config.toml
num_hidden_layers = 11
hidden_size = 128
num_attention_heads = 4
num_key_value_heads = 4
head_dim = 32
intermediate_size = 512
vocab_size = 3095
hidden_act = "gelu"
norm = "layernorm"
norm_place = "pre"
norm_eps = 1e-05
positions = "learned"
qk_norm = true
attn_scale = 0.223
bias = "none"
tie_word_embeddings = true
parallel_block = false
init = "orth"
init_std_qkv = 0.0644
init_std_o = 0.0
init_std_up = 0.0644
init_std_down = 0.0
optimizer = "soap_variant"
learning_rate = 0.0107
beta1 = 0.95
beta2 = 0.95
weight_decay = 0.035
lr_head = 0.00748
warmup_steps = 32
schedule = "wsd"
decay_fraction = 1.0
decay_shape = "linear"
final_lr_fraction = 0.0
batch_tokens = 32768
max_seq_len = 128
doc_mask = false
train_tokens = 82810000
max_steps = 2528
dataset = "wikipedia_en"
Each number is 128 + 24 x the weight over its row's rms, rounded and kept within 0 to 255. Layers, rows and columns count from 0. Numbers have three digits each. The size before them is the row's rms in percent of the matrix's.

# up: layer 2 MLP up, 512x128, rms 0.234, rows 130-229, columns 64-127
# down: layer 2 MLP down (transposed), 512x128, rms 0.224, rows 130-229, columns 64-127
up130 106:107128140118128129138131114143145107124121123129134121162128084098080134164100112131100122095121141196099136152126153109162133163133087097143127094148108134117169133102123118127125137155124138
down130 107:133098110073141126148173116130120080121130145103113166140112128149127136125139142087157124139107094109105106060124138130126170127087181133115139117117141135100158131177098088164137103114113124
up131 096:150169088119154115145101116119134130172149108163158161130108154109117121159129114117105165116156113117092125130133099154137109130112098188110161128160110158143067131129145144112134128079137120
down131 090:106079155150141123090118115126160103133150091132114130116108118147150176105136145138125109092150084168165105094171142118125131132136195099105144143101097168123117104107123112136101103167100156
up132 099:134114139088162128109118117122087112095115115161117139149103108151116111130098094123086105144116082131120095126135130120113113143139143120102154111129100125159148100081073118149118159098094108
down132 088:121160120105130139121138137118137105109125125113127054116128126130130110132175098116114093094093121155099155116148129141121127146104106105131149132118156137107139156140090135139092113118119162
up133 100:090124112107134146104158105082133133118119155135162095117092124146139118129145158100139148149120158119124145137114161124121181149119178135131136127126162101128094124141081159109116124123107172
down133 095:128127119129111128097143158121153171155139160086144138126096135145117148121133120133097142153148097113145183104106104126124102144139176150122129144114110104157110136172154124146121110108127126
up134 098:167156094173150136120099169105119119141150158122089135117105092124068129149112141139130128086133080154083155118137145108125132164144118164105138127118121096140158110140152100139167103143122156
down134 097:135098163060129151140154139165099158141140137184132119102134133172129094116165131176127129146139162140097117138126179153167103119133162127094102157099158112127158111102138128144091156126129125
up135 107:149117113143156096094136143097136117163131146141132131175083121156103127137135105139149117142163131108078117141142139189139215126140128124118120140143112131109116135162134148184130119120175159
down135 095:104133134122142109110088144112089121138137161119108158136117123128166105101138147080143144115111151178115095105123126101122136150157125124113137151119130108137163164129148103091134121125084113
up136 108:163132130139133160081084133149095139153130125115120136140112075107110129160099115121084157136099112092121149136081153141139117144148113125122127157128130128099148066160114140142102117156117123
down136 106:133144124089152058091118144106148085114139173072137119121097136106128125145133100137088114130129133131128126100115150129128116131113105149154129140130153131115148139146090156093111159081134140
up137 102:142161115125145127140135091143094119141164124137154154105087131131135172085110110138130204122145129123108171158136109063107143120154107116121162158146146116114128151160080093088134108145113133
down137 103:102126127097144136082134118127137103147116135187077104103125126097112148139156154153142163133162081126094124136109113113117143165153202129174155110153119125123135116134129118130124141115147150
up138 106:157115095137144100122137097153104115112176122146123118120146149171121131177124138122109168134122155144112120125142130102117119118176125140119137155074122108094078105173101132105153091125157150
down138 106:110109117159143123111118153115115138137161153142124141128098133149137089129174139111109142156155130104132128127118174105128181152156100103163101098121113076111117123069163168151165148110124150
up139 087:123114142110133115109152138106112171145110122127130141150171160129148145170175133126117126087113110145140129132113148135058135122100130104098112138100097130158134114132110140136108108143102129
down139 090:142107102137116116135126134140156145124083149146117113145137141136187176137142157129169108110075131088104129097106176098131091113091144114095132107144140132100153161140112143125106123160136084
up140 095:120111086111149144096156124090094150141132141105124134092129115108120127147125101113165123111112107132106102110158154121137116121130105136120119114118155115143146153117145128132147137112136126
down140 100:190152112137097124125136144158135104089135161106115102118149143118119134084150173131125112094142155118106137109082136110127113111121141117147134164110147129134077107099069134157067113181084127
up141 102:108108132124125124187105137097102105145122104140172156159103166127101099136086151156105172126153164144099104105158110149092122133101137114142141096115104129149129126112113133102160179155160157
down141 097:111129150111104136180141126107131072137121143133124138131150126121142111065122116120131112120108169182124118123160143082147085140131190119129100180110078105164100144105183140132128102153109124
up142 095:085065161160095137086127116150163125147131149124161146103103106091131137087094110142132095089090129128122126088147123153129112106113132129153101115108122161134080135140112137138116145150101070
down142 099:097170124127136121105141117108119136108121117142152136138133159153153167114107147120071121127116145136123074105111145132098107136125110155176136164131148159145164112100203156091139126127123091
up143 098:143125127097136113132125079092130125090125134126151113115070155122088116134094138092137115101143115165098156136110084179171130138134095142141185116163140138111119172110120137145119159160138149
down143 097:105112090148102147087116091147160170122138145108137128146087144147137117134110160116107161142132175167128141119152124121145093114090164125128130101131110130133120121144178114153086131121145163
up144 099:112152167050162173134152166122166112114126130148180124129118145139121123140109127112127113139107108128095137143140099126155100119149124096107122141126081155107105128147142077103122115142137128
down144 103:164140150107161135136130135098136110067112119130059133082130141094157131126129121137142108132131132117131128087080120109104136112096128132097149129134147141110168156116148111127068153105166099
up145 089:110140143083157140134089118141123160090137133122105106113077110121154188127120142130122156168113101162148142108130132095156163138157161115132086083105133174130140132130112139119130141136141121
down145 095:139100106121128115095093105089126133129170112148112131110169119154117165095169103090149116120145126119075144139145117121097135106142172111133125185142108106131120140137163156126151153115136136
up146 101:152155134156111183115178090128137134155117110108145114076128090100128138147157127170109126181178153123075098094126137139142115108084136135127116147126134109107108089123125137107070128141138153
down146 086:135146128090167169124061131111149124137132127126152109114131094106123104102167111071126093134129095113155136127149113119122154128143148091130149116132147124111100174119108135114145136085151120
up147 094:113125114135153119090152093140060164161141108155158128092105133100128174140124110137107132125099155114127137151126102145105125077128138159135104143128168089083093146181140098102106103121155155
down147 102:116156136131159119096121128118124090141113092140117096127125064141113129121157145125161161144131129112076079143088131105136128160108148118130148119099113120119130079135174148171131112135101128
up148 100:107174125116128110136082104179151161115139110127105129143154124163097128167153102157131122130137102127140139122152104182183100126148079137159122105115129114164084107094108143134129119136100139
down148 097:130112140165116114099109126148168130109129148134135133126116112131138139148140145109180121096140124110165136114060088168125121132120144108092112160109136130178111120131071099142139124092147137
up149 102:148148151081147125132106102117163124102123175101140132114131156103117151128127128129135130153127133159125074112138146150108143174094150137136090114136155104144128141142131126133167155146148096
down149 096:116129141128135130181125111154103123108156113123139090171133074151122126105099128173128147107129094127118147091122134107131111102134159120109154099142123128076150100115109125154158144121110126
up150 091:128100134147136133146094102134154139152171127112116162104131139162141087135117103161131145133128166140136144156117094139151135113138160104119140120168108114149145155153166128133146143106075114
down150 087:148165106104109117135111127121148145199162133131116109146150128111121187160126125093122161124134117141103113117104126107113121080119109146115182088129122103112128134135095124159098134175091117
up151 103:152116108082099130135168134117124159172103111156144106129160087129141109152100111112142154138096085157120144137133137110153151078115102170155151112118150085119115130119105116097098110115159157
down151 095:124155106126155137184134103137122110117107166120101083119131184106126109101089120129113116121183127100146131163110124126103131168078154142139153101145119166127125130140145143098121158122088099
up152 099:139143174157136169159112140161122132073122107106147110177104116109170106096154131135133091091123157124094110189137092092106100145175131092126071146130120104106152151142127151107123103119151101
down152 085:157081124086138150150142140118085094115168151097086136125137155127167098165130132131108131096125147139090125132123162159078098137087132145108152110129103182152136102102149118079112143141140107
up153 087:094083112110132116142086124170156083091109099106150100121100131102137127161123123132121065133105127124131136112134136097141143144140143107148167133119119108103117173139146125056087111119124067
down153 106:138149142143148104146143120155096119105106106171112112136134133116222167123157132092127153155100105145124104122087114141149150157130120136111178123108109092127169111123097120152129156132133117
up154 099:111207111055166126134151113098124138119148144138141112105126128112103142099137145103087149097093118191119107115083160130132082137147090138130125101135080106140130159122138101132157169157137124
down154 104:148111153101108097138138136180115083108148121134134150104133151131132162142095133090112109109122097133179100125171149117136146101119165138132155168117165203106124128113138135131116094113149175
up155 101:143121096117125114115156115153134082095135133100126111132070140130113159086128098120154181149126143109105124119078127129132124096129144109108157109109124127067096123142122106086133106111145138
down155 098:173148138134142161099126143134115153174140103111149106135126192136126122127120166107148122126103145090137138132112119104161163138140104107133147142164162156145086124080142170131116142152101130
up156 096:117143157115125111122108082076125136142117115085143116094182160159135121148085147167156152126134140134157132100117126131154145096133089158130129150138108108119119133126117148102100135090115157
down156 099:150121153085093151067128135155115101127152095148129123174118115162132111151141139148147144140135134107149112147122110135132191119104107158116164126139185131093154116134122135152131125137148165
up157 096:114099154102124131153128144104152120145114152173155141141096117151139102155130138101133136107079147117196102077156125136078168124148148154115110110147115119140163117139103139157154135135143122
down157 089:145119093126098125135083128097099142134106121131108142099129129155139144092118111133137137113143136145113180174165107133107134127155078138155111137117137201113127125096140136141129153112159082
up158 091:128163138121115129106133084153161181109137122174137103099121127133129162110138118131143076067130117107124167102129172141198142125091145124142128154110107118156145169134106119141144158103138132
down158 099:121106093131163150113148126140112156117162137134133109127119081173093102124113154161150155170132094161132145129160106138126107112139127138117081135133114111120114141140154142129150153157123105
up159 092:131149146139105127162090143120077172172104129133132137115172150143127112144116130124120148149132177153116115081155118149141109084097105138128170148122157131119119124145134149147130161132176151
down159 086:130139110119141137118116113130109127120118119132139109119085147133133117126113135117199136084139126123093133103097108112055132142095167132110090102156112117097169142125115121129170116143120170
up160 103:173115159102127152124118167131102116149124147114141122112111135092139152150143129134145082118121134143136149157157150139142119115150157125086142132116143176131103158114156108125109127167122135
down160 109:107089144122112136164122119124145173187153144115165141116151092117076092110117151120138161129117094118091134134170125136169092128142135099138098165154107145113164152092119151118106156097149127
up161 095:142104187143143117136137091142106102151113132165122139129121138149122163076111160123135042142123129147108130169120131129147129147155135165145073172151140136112127184157103110120138167135118152
down161 110:129141144102113128131117136165151110149101159117118136137145189145121103064121127162113083164107132125169077080139176118141139126118144133107129118119127109138137117143156143094150115152144129
up162 099:124134165136105124114085129134132152117156125125124116113112084192134104135137133130122103136128141116155103147119114110139160145133114185119145144116133127103126125139131094152097179142139135
down162 097:114104135142122179133160127120135122162143140137128167147159160144105100114093150148084089171167140107167114118173108106151119172080143139137090124140143141139123137142181107163167138119149115
up163 103:100121123134134143082179101175156148129171178157119100199119128124140102088126127139109118077096136162123146124098140094096138119134121141134081116112125114097094124130104111131154133129119115
down163 117:130143130100122121111170098113149161145097130110159137151104146119120131121132138152151135102096116109120095091137124101139159165094079103122118153110149120072123161091116121130144142196108111
up164 108:106101059143112121057131131142107111147136159132128113119103123145126102088132131133106097157123147137096097148114167149151099186182169132143124145094110147147150112113153117157112115134105176
down164 109:104116133115127179060124152068151129131111106127116139138112140106097120155130096141104112131140100109103096146101079103133101144140115134130108114138160164108118137133136158143090116114130123
up165 109:125139109113135116107119149127168132152110163119098090163129127147120115102082120125109143150134166193118125110123122087198081123139178081161123138136117109148130140085130111102150174114162130
down165 107:143148118142105103137117123177112168098153180184142154132120085116161113125151123136136142122115102123136147110147116098145116095149101132146116113161168135130131142127157149123179121109120119
up166 097:129141120150144177142137131114163168151115078115125079091115143116137135152115124158190094153138110163144100147177133176184134091125136144122139151149130145122098131107130098110130142140124163
down166 100:154137140173118120161158148113130127126138131121142127137119143149130105106111124120080127102156122147142151121141122095157087126088149106102112128171145139102106106082119186132127106133142142
up167 096:165104120125104135113140147107143128112174104153084126094104090118134132159133118114140110079115151161093170110092108161113107107141120106113108158102109109139116132134129129117130096129158140
down167 089:147109121148063091135168120170118076126158104123078125131163053118131107129121148111145160118131146083095118111129136072109152142152130144111100145158168134125138118096144113120107088154122112
up168 100:149120139143089096136154095107135131148174141145143163156130149159098103158155141179113111129149147108139112087119129124126127162143144164122134136116162109094093126156113118126124132122085098
down168 089:133124111136155133109121089128141142131153157102123139127154119151164168116158128158143077168145120112121171186098113165132187099153129103151133156158124165156168068124151153117166083130115099
up169 103:117121160123157086142126122118154122165124098174097120114117128181161147162165099186141140108146092147100142119102123130173125176161141131104141125152108131107114141170178154094103089132130144
down169 100:105130130140117119129089082133137167115134141049170146126129117135117117144150138126113149121162116104150119102146156158093111170115101135165131128076107161112140090092128111103118113109118133
up170 106:131126134132182088152119137108123097100101079109134160136124126162110134113137121126091134130105112121141107167151134160121136154149115125096141139118147066120067126153174159120133094125109143
down170 102:130187089125106114132165138113131090152159136156130132114120141112187151139132112152165139106159164156142133131139154162113139143164158159146118105136131123144090129113159160148122153089137137
up171 090:135124112120143107100112113103129079103109169112115133122151155134118135139140108111136121132093109121124077168101137180122061106147145135121157168148155090117089132110108136162110141116146156
down171 093:122109120165134133130121148109115152116123121127120104137123153124110125120142120111152137132139167092173125105106133099121153132138108155168124118096126154158092105132137094112118088142123114
up172 102:145150130123079141127136154191128140133120110192083102122113154085141086170103146129135140130134135103119089108110138111148139092139139128110103179157132103141158124131090125121152138118107126
down172 103:131106143116134166120126148118131088137165165108107135106147172148121129100110082120136108153161109128145158083088100117126158126136167128093115135183152159142089092160139124096109121148091108
up173 113:114113131086142140081122102128172110107145169123114148082141151124118146115137165142166147154108157126138123136109149108128106157120149152090111165111118132109087135113142092135128139134155108
down173 113:134105130096120106138093097139151122127142152126113142118135074133124146158100175136140149123133132091084113152151138085134084156104141159131102151138131101165116099140132083131116162165117086
up174 097:107095140147146132171143115131095170131130135145135119094131125101112122114104085128127131109116122104113111132152111102158163135152156123095140126138124141097129091115092123123072106093157136
down174 122:141138160131104125126135173128084143130126116124134087110092125181101160095150138167095167154106072139111106131134113069076156122110105114129142122101155188105168141128145118108174152124113135
up175 109:117105094086123083111131145121165126090150117130112157087120143129161141129154135140121149136115106154090137136134131168093132143133126154114147095104131102102151095148081126124119090131126133
down175 100:152142077153118095123122115083117127107109104139153140148091070104129120162119093133158145110098109115136103146086101109171105118144084152148116115142140168093130130095105152152125145114178112
up176 101:117117116141131130176127140099109071155094159131139133142113158118133124151101109090163134115139141105133066126145102154115107109153170149181126126147130096142162128156147123125135092145119111
down176 095:134145161112110154117118141100139120127114136125113130147116080135104087140091148168074136163104151129129144141151214151094147151084130102128080136109139162111122139113135139169124125137105108
up177 084:148172197130146123143128113132133083151155139114114128166081149126167164163117104095094113120167149133107145123102153137082174113130083134139159108108145127117091141142141111094128130124108127
down177 093:147080129168131135080128140156128164126090157110129150110140112146161127119132115127164132148099145122136078145116117117134112147106126133117116134121095133139109153142143163151175148131141142
up178 114:083158112110130105108098134142123117081107136125107148136140108121154162124119118121095098118120166118100116191146130136150095121159124084109084140138126120125147135156106119116070134100111111
down178 100:117124093109165107103144102131106152150141115103114131127156122121142101084147104100145111151154117137123116127096190130135130163132165157162131114144075152178143113130179147104149129118078160
up179 101:102093154127171164104096152095163106121130112101121147139119128137131121123121110178125117165119148168104085129153142141140112105125132133147165122132098179116095147127157106141148142128105132
down179 110:169121132150129130169130121136168167122103116163165133157151093130158113140163153182099108110186126119105111116140138127115112137132155087126125113114113122140089134071116104107154146145144129
up180 097:097134153154135128138108142144109139070142123131111143102143126145142098135133150180129159081153132110117131104156123096107087140172139111111158125147132119148101130133167124112143170148116128
down180 086:124135117128154126141160116105138157098133104093158125118130127147116106134169163087134086121133087152155122136108126151146113113122153126101143085141169079106113153104122123151091193100151151
up181 108:087074163153107133139144134146161151111113094160168143159119184172111175105120129118152162088137104125156136112126078134127146133129180136088138164115140109109138138104137122153147131128156123
down181 102:112114107126126135113091162131105178172108138118137089144166116084138080159157078151094130135118143169145173139151103118104094127125118109139112122114121106133144132131146135118116140118121112
up182 096:140123149105140128142118097148106079130138169100149127057111154124141165143147129091099129090113146116154154109140144110075133106109122106149110102134110129097115172127123130140144079167136182
down182 094:124093152107137184114155119130143117097166159108113178120086119063134115173107100118134126118141124127141129168150134131146176142129103122112087136084150128128093142162141108128086178124156136
up183 094:112151155119121104084124137123134119132096102139136102112157126136126082170110106168143131127092134104124091149155115143109121127108158116087143138151119145116148117118114132130121109139155125
down183 097:132139122153148147159103143114092090087161111112127106105072131181155072113149141107081103134118132123119152108154108119105108113127131084131117109092131180122138134142114104134097122152095111
up184 099:090098154161144071108145114074135116107106138130155131143179166160115108114143117123131111112147106129140112114110139141124128109120095163102150081086115134107117165139112103121131154127085194
down184 089:102122141121116125116142153100139132181162106137100081115119125126146146117093112121100118127139111142125126151129086120111124157065149144119102135164099123116144113127115146132141071147078154
up185 094:138124098133152115137118116146129136150146138110144153146111090113140118159157117136119119139143148155152100105118090084115123113174088171144154122102098102140089071160140143108128178165139124
down185 093:123138165132160130145149117094169092103101127163092123093163122153113118132147121154133122120176090164145087129108125144140103094157156122157125126116115150171117105121110143170102144103165165
up186 086:142144140082164150101111146141149108104111136136099162136131110192132121131145101134163124119110151123122173119133114136116155117155107124133137089130156116147101102129151131088103179194111093
down186 091:119144164112125119094137169125109140110138144154101096134131141141204105087151137099125155169135107093145124120151119092100159175124110184120142118115103144099187139154145178144133129124140134
up187 094:091137105121133114116138095119142090139141076103107116112165142177149156141127137136094110135147078097103098135141129143158127112130104122152087135118108133060067123144106087109098128115098106
down187 100:126128162146142107145142105093110114126147130162144110085135100130127084109147148133136177169149134113111122112110139144084149105142072135113107136113117110138125092089128120144121127133117149
up188 105:163110104079090140117127120134152171104167146105108134117135140149159126122137070158125128123134127137131123081153104129175107094148123077149080137127129106179123091168120126151128099151127149
down188 099:132133144123091112149151158119129119128096111122098122128123106116137140119111151141122166128129094120082102133101110093130146139133097129115131146158116108122137187103132148128078070140154104
up189 101:127150074096117132090087115129123117135106124160095112171108142128131173114099125117130155117088082124124165166106139080128109152174123129141141138106130129103138109144158110081104158133134187
down189 099:163147180126166116146142122141100123133138132126144122133087140097137083112123144138141132136124180126147164140159159130099196118097135128133092105132120130204118125136155130086166112135140157
up190 099:123092135154101123089087176121149151123137106149131116158111113107120130156122093162101132116169140135128111150169114139132122134107129128115107121132120131085151105128135131132120128134114134
down190 095:164100143158137136111145153111170157102095157169130116172146120159140129100155153119159124143119138146092133093102139099132139143172129111146104166116168160102117092110103087165115058098135131
up191 104:176101162127112080124159094105100120134098115123213143132131097158114075143125131134115134157110100126135114130094107142121137168126160115117146146172139129130120184130100114140148108129089113
down191 105:120136147152143129128153114109174167155115140152119118105155174096126091140134137116099121103151139144113124148098086127098148092147164136107154169150133112129107110092123131108149167129102122
up192 095:112116133058129154118080114095118156118097152148115088148090143155105114148102133102164093113150094158175171143131159121122119142169142138088094118169111104133131124098117146126119134146130107
down192 103:180093089117144134124127089130137099099096146102150126140114127147143141126157148094146116123116183124117127097117161155165153100140133091106158133132091117175077151115149137122122147131121089
up193 100:147148130158162114178143113139151159171092107178112133133123140126143103141141122135149151185157141155132149185164140142145121145133135155116111152071138128118185110126119091096159146146091136
down193 112:152143102154148093131160088116128141127110117158118107117118126163173155101124108095138111139115155078073155106140141136133143130136177123136122128122130124115190147143105132104146143096166177
up194 101:134105106102117125103130120157165094158098128111102128085146164088092137179140114102109121099138104093124143120138092129120138124152100106146133148152162135116151130152138117144187102096154168
down194 086:136113102089139109127121119114115119161145139142141145165154107111096128130097139182149127142129157129110148173137176138105158142104110129147184137137125185141119082146144153134127156141124119
up195 083:090131128129123134135116131109091110114148112068113116114153117139128141140163168132154140097144104137116129104120143178126149116169161144101146126144138107137176158155107119139116118112147149
down195 083:119102165109151127124127141144131179129137132141113129141090120134136082150112110119123133123165128128097134159151119099145108170092124149128152141140113140134107136122144112165147144145135106
up196 102:104127093073098142101126141126142135133089108133121084098181115148118129135131135113105120143116116117094099145152101135165117140137155134113176130130151144117097117168104149107109149113137136
down196 109:077108125093102157136118092172147139100092132104143146134134165074148125146083118170070132127115126115155101148123098111133143166115145112132114111168125091118133101151115152108118096163109162
up197 094:118119130120164120147109148175093157145142109128121143072137091155128144113123097166130118122095128148124153165159133135101115092164143116101113114163123153132107123135165108105117169126132111
down197 099:138152113102177124120171111106115153123148117119077152133107161105137125123134134128120126107105098135149072138144119111051141138137112145150124132114105149172113062161100180155101122097113124
up198 080:110127181119140124145111123136135176111124125098133121130080117167085122117125118142103094138159112159097149140095152117112129133140177100097125123127158112089117131114164157150122112104154139
down198 091:094134151121125128150086143076111132114150121103129158117103158196079142152147143113150113120138138142103136100127138159115096117142160139146119094136139109161117156142118121142143123161145109
up199 112:148108113085142148144116102108150107120102158117139098094152132115130147110115131141121137125140119088156102155138098132144154139143152087128103170165126151133196133115089126087119122065095080
down199 102:116127139079077154133131128131141140092131152118148127124097153100107112107131110157117075106110143135122133119091116115100144148109113100134122131085152132129106158151149140155141128124129126
up200 109:094129093132089087122135105094143119104114114108152118084106154174127138106125131116150120101142119139141133108123092159120146160149148109093128129146126117085158097118123133155109129116074147
down200 115:125120112183095107108140121137116117096144156119124091171108089092126137158144128097133096150108116131190152105093115108148123137130104127152160099147116100098131084132157095165171173113152106
up201 092:126122118126147150145102115122144130146111105120162160113124123103101110099118135124128121120139149117149145159110139167156157141133117139105136117112121098142155160091099186116126136110070161
down201 098:117176110119118093116119167131103126168171119121131131113153167196115099114135146104158115088098144114076136101135119117123142138130121159132108152138156108093126163162156148115133123159121107
up202 116:114112121117110115101107119151137182161120053141133094157114107095103159120143120171112079143097174133109085147142145132121124131158111145104131116121130145150092172137148144143142142137148142
down202 115:119108094142157195133161104131130138115099159139098130146131112148148127143162102152114164097122148118153100081158121113170146111128149171107093106100161116149107108156141126143098093156119143
up203 108:124146136149085145100137122092085104156077143140101173113165157140117119150132131117131088065141127160132128155132124113104116100110138096088123117173126106104114149099161085125141135125132151
down203 104:120121146085107152098115123156099145132137128165112121138171112143125123112126132112134167088115131117158103160126129130151120129114127141131128136089074144114102110147117148104107142126132135
up204 099:136165184112145095145099117145124117131080157103157154139121118137095152149174111127140118128145110092162097123132112108154136124130149106142087150092114122128165159094086158128188148114137141
down204 104:111106109135120108099105107154106124100115133130073130146135118176109135189158145096087094097165150124130093173142124128112138154125128173166158150089145105154111084150100121131168126141159142
up205 104:085134105097120163073139120086158123143107106128136141100104131152135105127185118110149117074109120114127045118113133136092103117120171110110134134139100113155102139109133143145092155136108129
down205 112:102086119128113161140119132111160182138090081157111164159152157127141123090144160113126115111119125150120096162150124116116127124081110112165135114086122068100092118121138127108129130151142161
up206 098:162111091108119134158087145099085118156093104162081167130134152095131131111147151155160130108156139115096084159123104111141150099176124103128125129136120125149109154125147160101134146103151082
down206 115:090147113148097113126129082114132121106108161103133172136105137130136094112131139110087106150106084115077136161131105136117095153159143125158114095142102148128136137113152144100141144116106161
up207 108:174118156106120128135149140112129119120130124134133133102087131154166116189133128105161092133087109120120170111124139134139128123179136156090164116138127103135161129133118076155116136154107110
down207 096:134123145128167122107107131135092114147091136088157097131115109136046165111094109151148146175132135130137168120147094159128094150116121156122122156133138097180110103131142151134127120115108153
up208 102:131098172152148171153079126132087155137161103127075126145137118112113132122128133143079127129094103135110104140132139115125101127103095144154123137137101107087160114138128176130108131101104160
down208 097:126129120096181108094101177131123106126107099124102118109129107157141132097111118102146107089080088139105100084148147142139163120143117106156117155145151118113128183109121138145156123103140108
up209 102:116094119139109086064167138130116151158130096124139167144079132141113137123095125112102143126106173166123130150115161131146124137089143120146077102127154149088078162166119138156116101148131145
down209 108:099147145092086165159130145119111158116127101166147119140171105133122128122159162148150114106140140112144100155090129127093120142143137134109141109151119109155147137098201114141107151130132141
up210 097:101108139098155175121114150138117142141117124137084189135085124102146137107141090176142095135136125125119098144137156145138122161130183168110073157150138142124099134117129137103185147158115143
down210 105:154154109110094145159111131164154118142099146108153148132127136152137097126135156070144113111165126133133128093118125178136126102097108148125106137181110151113109156131091193143127119109180093
up211 101:109154129132150107130098120140128128143141163157117101141132087123094149097099146142136075163071150195105145138108123134117163129149129120159115103121113136113095158117131140126127129131103160
down211 103:137182142093175128126115135107075140157134182120158123144102115146132139103159142108125151133125134121107109111098102123069135128143151095134117087087151107131092154126072129144128117159109129
up212 111:135110131106172100168135140165153153075128151174131126107115137129116179132169114152131170120100111111096132164131098107172134128141103132163108163152089089134135100108112136126116131067108115
down212 108:153114131116145158105120127096106103124153125113154120101128166140186142126163113112140149113129111156117141090152123098044158127104128108130154149152100163146066092134103115154083112133109133
up213 091:159074095077112158145130169144097115116162146119138116112112145119106144134126101159158093124137149116091091116142142141075139120114141116158167096137152090132142135103188170114120156135146138
down213 093:120117110105121164136101127098096125130125168148135101164102135160111110105138096135127121086069139137123106171131155115140093095124119114126132134112154159143144170172119135119142143127136090
up214 105:144137185167090139147131151145091105153117110121136080132171154113103130169113097157131083107104105143129135094159146112134125100137149141148146092147165147103140103145126157137121176117141120
down214 096:106141138120136142151121147087124159124146141143145127100114124104165081132164143144156144164118110118157085134142131144182122127175130132152067098139118136136131107085123104162122091079091130
up215 102:092143156118115154104102135128146124172141124133127113103103142131128137087139134153124125124143117122109116167112176136146087122130135115097083156137111138137126110150139123127139144112095178
down215 092:155100096148145101150184098123144103106116126095161109194122115150087128160144122145105132134126104135160163086142127128122117115143088124146161104154141133117086116128097167106135099152114143
up216 092:139111124131120136173135137144127149149133153143107128123143103118140103154133104131151145128153139149104153124145117183125082115139088101109104170111092112106143126157137127079098105130097181
down216 096:157109101126098090111155111148149131126120126108113157181135158094100106131130144122109122116096056132124139110126152155118184158133089111111126169111149148156100154159118117137128093145104133
up217 108:127145148086113142103101122144148142096159159120156121117137125156146076118125066104119111073159127131134123147124167089142121140109148119127187116087134111127133099133154133125111158153152109
down217 121:107141139138158134156105129120132190142098159101086135166142112126154124105136100118134088146114156129117115119110114169122137153117138110168126154119154156148176116154124163141164151147116120
up218 099:126128142162118141173126116131132081103112116129154117129119132107129116131076111147101116128135110072098126164138121141100141145138097104110174130115102164128122121114161124125124120155106149
down218 096:140107079136126092129129167093078130172120126142114126149131127115140158144141152108130108141117115156134137162157155137178167095169103087132114113109148126111136117150163139112137154118163110
up219 106:129098127141169138123151116110087148148108117135136123104133097127138110137128121127138079152139162086088111153134119113135107102152138089119154142143124123111134119105142078134123125113114146
down219 101:110115148167083096158133146114127177104138116104130088117099189113083144114110108138146119146138141129126114105165156112114148166124099119092140140141142110120175113123125136098131092130112094
up220 091:114129111120156130128091131101128102146124107128111092154099105145162152132087168101122145105146130105102135180126124113134139146115148156125138100137153079140168146111107165152125181124079158
down220 101:149154154082130106119079140140140094118166091101131190138105135117138138116142105107128140101147157098119158159138141113119143125139105120110145117108114136135113164151133098124101173148171093
up221 091:168099135119143134172147151136154101115147109128124130131153163133124161152093131154137109145095159117150131131130089110154168095135130122088105105166118109149194089100139121121110128159156074
down221 098:132158170173106166119126117084182162109101115127110143121145111094107147143111118148129128102106134136149138129133091100114121152125121086131161120102139117093124100116120089114128148086165130
up222 112:093161111145083123123161093145134092151107137147108139088107154131081157112079135180116150125131135108159149148077127119124158127147132098156148160089147067127135139134151150131153088097127119
down222 106:126146151102168121137122155115148142143166178152142148157091139123110120147142108122149107126152152117103128126106129166132129109152133114135133118114185134161101116127121138105062129092133100
up223 108:125132137160142122127142102134124156148185155108147132115110132160127105094089113088111146146049133113125153092155138109110115070101154157100143147135094111118099115167130110126093121087121125
down223 088:127117147113108125103135094146116104149165100065148142105149104078112123133161179133151101138077126146165162119125114086118126133100178107118143089126148116086143106170110153175165145142152128
up224 089:123133115102124145090110097131143119109132166090154157132162170149125133107123099120122137103151120140136112149093103135117096088132155115136129131172132077174132109153119090100153107143153151
down224 098:130107130129115132127123137176141144092095149165091144131135145142103126132090179146096157161180124159110137138138151153132152120168096167140121138114099159129140096098159113093068105114073178
up225 094:144161093148129136103133131139142128152112129135106125121150101144106127150152104147183165114122120155177106097143090135142102100115151112115102131143162107124105136096150133090164152149138152
down225 095:168124130129140104116151133142116132137123101110118123172106128123168151135108135104138154101124130127140106136139153132073127141132103122124140194133132150131182109141126204132173113124121154
up226 099:142153139135119131139098132126107081148137172124153124096106160102105130133111113142110073140103113142145111151168167119156136152101176127124152151115137160133125120151104139138120158100136158
down226 101:159126142133141159155106177143094158089144164101118120103094136110158166122145105125139142116109125154163157142098124144142120137112182133125146154104124138130071163170132138112101132102096109
up227 093:117140142138145116098136137151125134126139150144157108109102104142107162133146107153104155106160111152141125150129076144137110144103171090138084154105123169092114126140125157108112147150121071
down227 105:131152095114105107096137127130115104110095140127113115107080111114113140157180172117099102106103125122143141146118120137112129096141119144134144205130142130141164138121177130154147106130137099
up228 097:098141119118151109124107117144143158132118107133127120115124120123124095147124155158160133139106153111154075149104068164110152176109147141165132114125111121126164134117171087133183090167144168
down228 098:154112144138120125178143141104121128078161154122118132103136150156140158108157105178111142100161075133123133133145141116124176116095125145083152109108170097145166172122115146115125123139113098
up229 094:129122149110138145101123144123146113110119147128089120124113168112102152126155172137186134131092105132077186115124112148122136108089111117096147102134162098093140139150137160109136151140147119
down229 101:108097173133096119138121109163131144105128168121114131137117129125095165154148088133069155131155109078132072135141137109217089142120139126127146129112106126113153101108119115115135072112161130